config = dict(
    n_kv_head=7,
    vocab_size=2048,
    activation='tanh_gelu',
    rope_base=10000.0,
    lr_head=0.00339,
    final_lr_fraction=0.0,
)
Each number is 128 + 24 x the weight over its row's rms, rounded and kept within 0 to 255. Layers, rows and columns count from 0. Numbers have three digits each. The size before them is the row's rms in percent of the matrix's.

# layer 14 attention key, 448x448, rms 0.0689, rows 313-337, columns 0-111
113:150131103079146115136083151149163113090089155111117104137112142091144118121123073093158106103149188113140117095145062167141084131135108114081113130131133117114154136149099138133120121079088120127121136137133130126143149164131124129145137084126142102107108116128113125153135139089111120128108109169125164087118125113085117172136142168117
124:109114170136116114152132091084149114088138117135124079204110129126167135158127134148109128138122169127144153096149131141136121126117153135108119128157104143117118112128124145160129133096132116113118106120100095134110101116141129115103126071125162097123157171133142149119129128084172122135133125075159107133147128154156120101165129112096
113:138116146100097129164130127126148123122126144102122096100121121102151149144114126114155099131127126123183126060148125119163107121124114133103140091133135171138089121140143146147140100114144110122082125129162150177134116128144142115122071106146126110109130109161083116132149108128144140129106109126137122088169143143128148121074134159112
115:157098117132107157140128146090160122071138128192077149089078116075138138094159107101102122155139144079146124149173126136141110126129150120136141100124144105114122075122146079125118156114146127129143142125125131113132132116146148082118168150117133112129148138096154112107094110106127124148120132169099075099136117158167099124143158158130
118:128134160137123124114167122115092142084175113150105117130115115166145085116103151096133126133105089138098122147107106159168093153128114111119159145069144096123115138084112132132152140144132140114143179171142146127161124186091140101148150107153061113114124093125134113098134144124128162129144161143126117121094123114126124197085145153120
120:119107156134120101126112141086119127132125119137104120109101108123147121122154093104115122126114105155124117113130159117130123129112104144158122102122172114153160114147158127137131147127143105104108121108148122100124091101184114165151129108133101129159116136106122087140119146116144143113165124114180122136143124147125174113097116139107
112:147154092119115134163101120122143151120149109139149104106137158120137131137094116151153123125145114098177148141147189138137124164091142156123168152116121137109160132112183133111141177133104096115126164109090096125121125107126131110124134152119138134136130108124141125065123098171116173110130103082134181140155147102165106067098119143121
092:115147122149142149130160130094137108107114118149144136113143154142120094158146140137139097148116139138099096147142102084106108116115165144132121163096095136117108138123132160075159123131097082132141133116118125113110096174155114154112159139109163117137132124107102115113120069125052147135160160143151137136099118142056137095092139110123
085:147124171141142158102137111137099116171132149152131144138144104119105131176136123139101138121150170146118100132147116101137148167142119155142117100173120129148133166180161114131158122102139071142125185155154122154118085138124141132101099134155156150130093135096100060144110101158176117138137126153119102121108124141127123143136116121137
084:093086149101109097098097092110131113117136153150142148134128117100142093147180143168128125126129091126106121110150144139095087105136130142099133083113103142161108130126143132138135124124093105174137140135150146088106165114153139120121110104195139113114129130170138104137133133118110096141084111083122139134126121119131120124172087139139
090:130144156135138154088104079104112156115152144149133104132121161132093150130143103116141106097115174195179119151154148130124105143105142148135145111100135108088131134141129174109153108133127173144081084077115170140103159098112152154152113091090097145137140140129142126157109145149142106186106150129114124123117137125101118162107157131087
093:150115125159145134142160138121028118157146108125063127166128173163143150113148145162110099114107140161137134121125109106115112165155130136135087110077170140127142149187156152113086116110090154138141133111141162107111070117144098097135136161131149132138125133121122139138127108136155134134166115132099136156146115179116152123111109095123
095:142104133132103143154135154166108115157122092147137157111126133112152128118098132105143159152109095114126151114099140165124070121135124158140157127156111130109157132158146137142118134180096133128115166130122096105139156077118171136145101149149083073164097116166140152141120159130187129116110137158169106118116130139114140143082125118138
089:121122097118144122147151177101091113132127138141123162154098146151095157138122145155091147097140130133141142163158096130149167091105134119152084185131136120135103137167158134117120159084155107143134106111142145169129139129142137143155152176118166140075112118187106098116101168141099115139128120113126140126123067158107120130148184130125
087:139126133160135084132135096117106136132120158152150115127134104103137099175110144140107120144104168170161076150098145131154109151129114103128153135127097138136144121120151113130151115105122106110144117128145087149144075131154077129101119110138086126172113113111115135120128142123153118128141154104117153085143175100156139126135094165153
103:133113132129129149140153119104144149193110145117094144064161123106152142178160140132155115150096088110121127110128105090070116091113146135102144114111133100151139152103119111123145103120131128137146097151079133117157124132155119190137125116108157089116136099125116153121140136108094150150111121127142130120083149132110122101138147153139
099:073132169146130128142138104076105160165141164120077128126133131120152130106135167132130120139141145108148088075126131120154136166134107104152118118123098084138104099127161120136155130102132137130144074089142142137126119109153065147128103142077100166150143145140147118160122122126114140172129154076132147153137137119131130133128118119131
107:123138100188122098136076116113155144169083136129152177079123117131126120163119125121133111116121134154100110127165093122132139085103153126141100148092137144108131168164093159118159104058131128156153134120126149132112125167127134138106167129144110140112088118127180146126086144116156129127104115105115147131139164127073155122132120143133
107:109121131138112127124163110142144125135164136115118126099074088118139164144148140131101095104125117119123119057138109121136134125110150158125160112155083114091165165121132159146107148126133118118096167144152139168149150123145082113166113109132097109133135102124125106158148133124112079111089161101118128169115151141136096136091142159139
101:115123107150074124098108105141143142127154151126075101092169174118115144175176128113130132109150160134124123137069137116125122108110158123098097138103120134139164124134128110133159101118138060116132135136135149132111130102118123131109154140098127092149109150169164096144104141139114069140097150134124142132109110141160143153143136128124
094:131126138158153115095119091078094159103122134150118141137156117108074151118126127099137139130189103121135080170110122170100099113139146093124115175107159112136117099149127157127106119139128102112111125152139124179076156100148110133109074164137114182139087129153119179129152132171127125127104144117100125114136132093106135115096110136149
106:135194135132126153095120133128116115118172124129127135138105145122123108112118076128139137127109110173114103110103121118104104201121119129112095154130146131136133147164117138105071148145131099092137165121132105139106137133129121140149125168091102122100202117124120162128064116131090162076134123168102155100144160112099098161129141100093
111:171118126116155164147127128104143145138114121152126211136119173127158123137094065130089113123066134095134129139134096155121125094131119115144172145131179139104149099118080137192165149114135109142110162096098137144141137136158154144135123174132145106114189111163103107148174124131141151132155137132117073113128155117118147139118152141139
107:127156116121159121113092144100116131116162109090132128148136134116106182141140154141134118090149127102119154151099107146159126093146142126187155128149111157083117121145118098135146118157070101120144116139166118137147136121118119114112151079135108141166153131153094123145141104129124111136144114130123074111162107129108129116099141130103
106:131117106103135111128135124134128114092156130189120125158133172192114124053152075168125157130087140076120125130180123106150114110090111127157130104099097061146111088129085124186096132101138132122134169127145113086099118132091141088131115146132148122095125130120121139098142153091122128136126112141146123119150097125140138130132110114169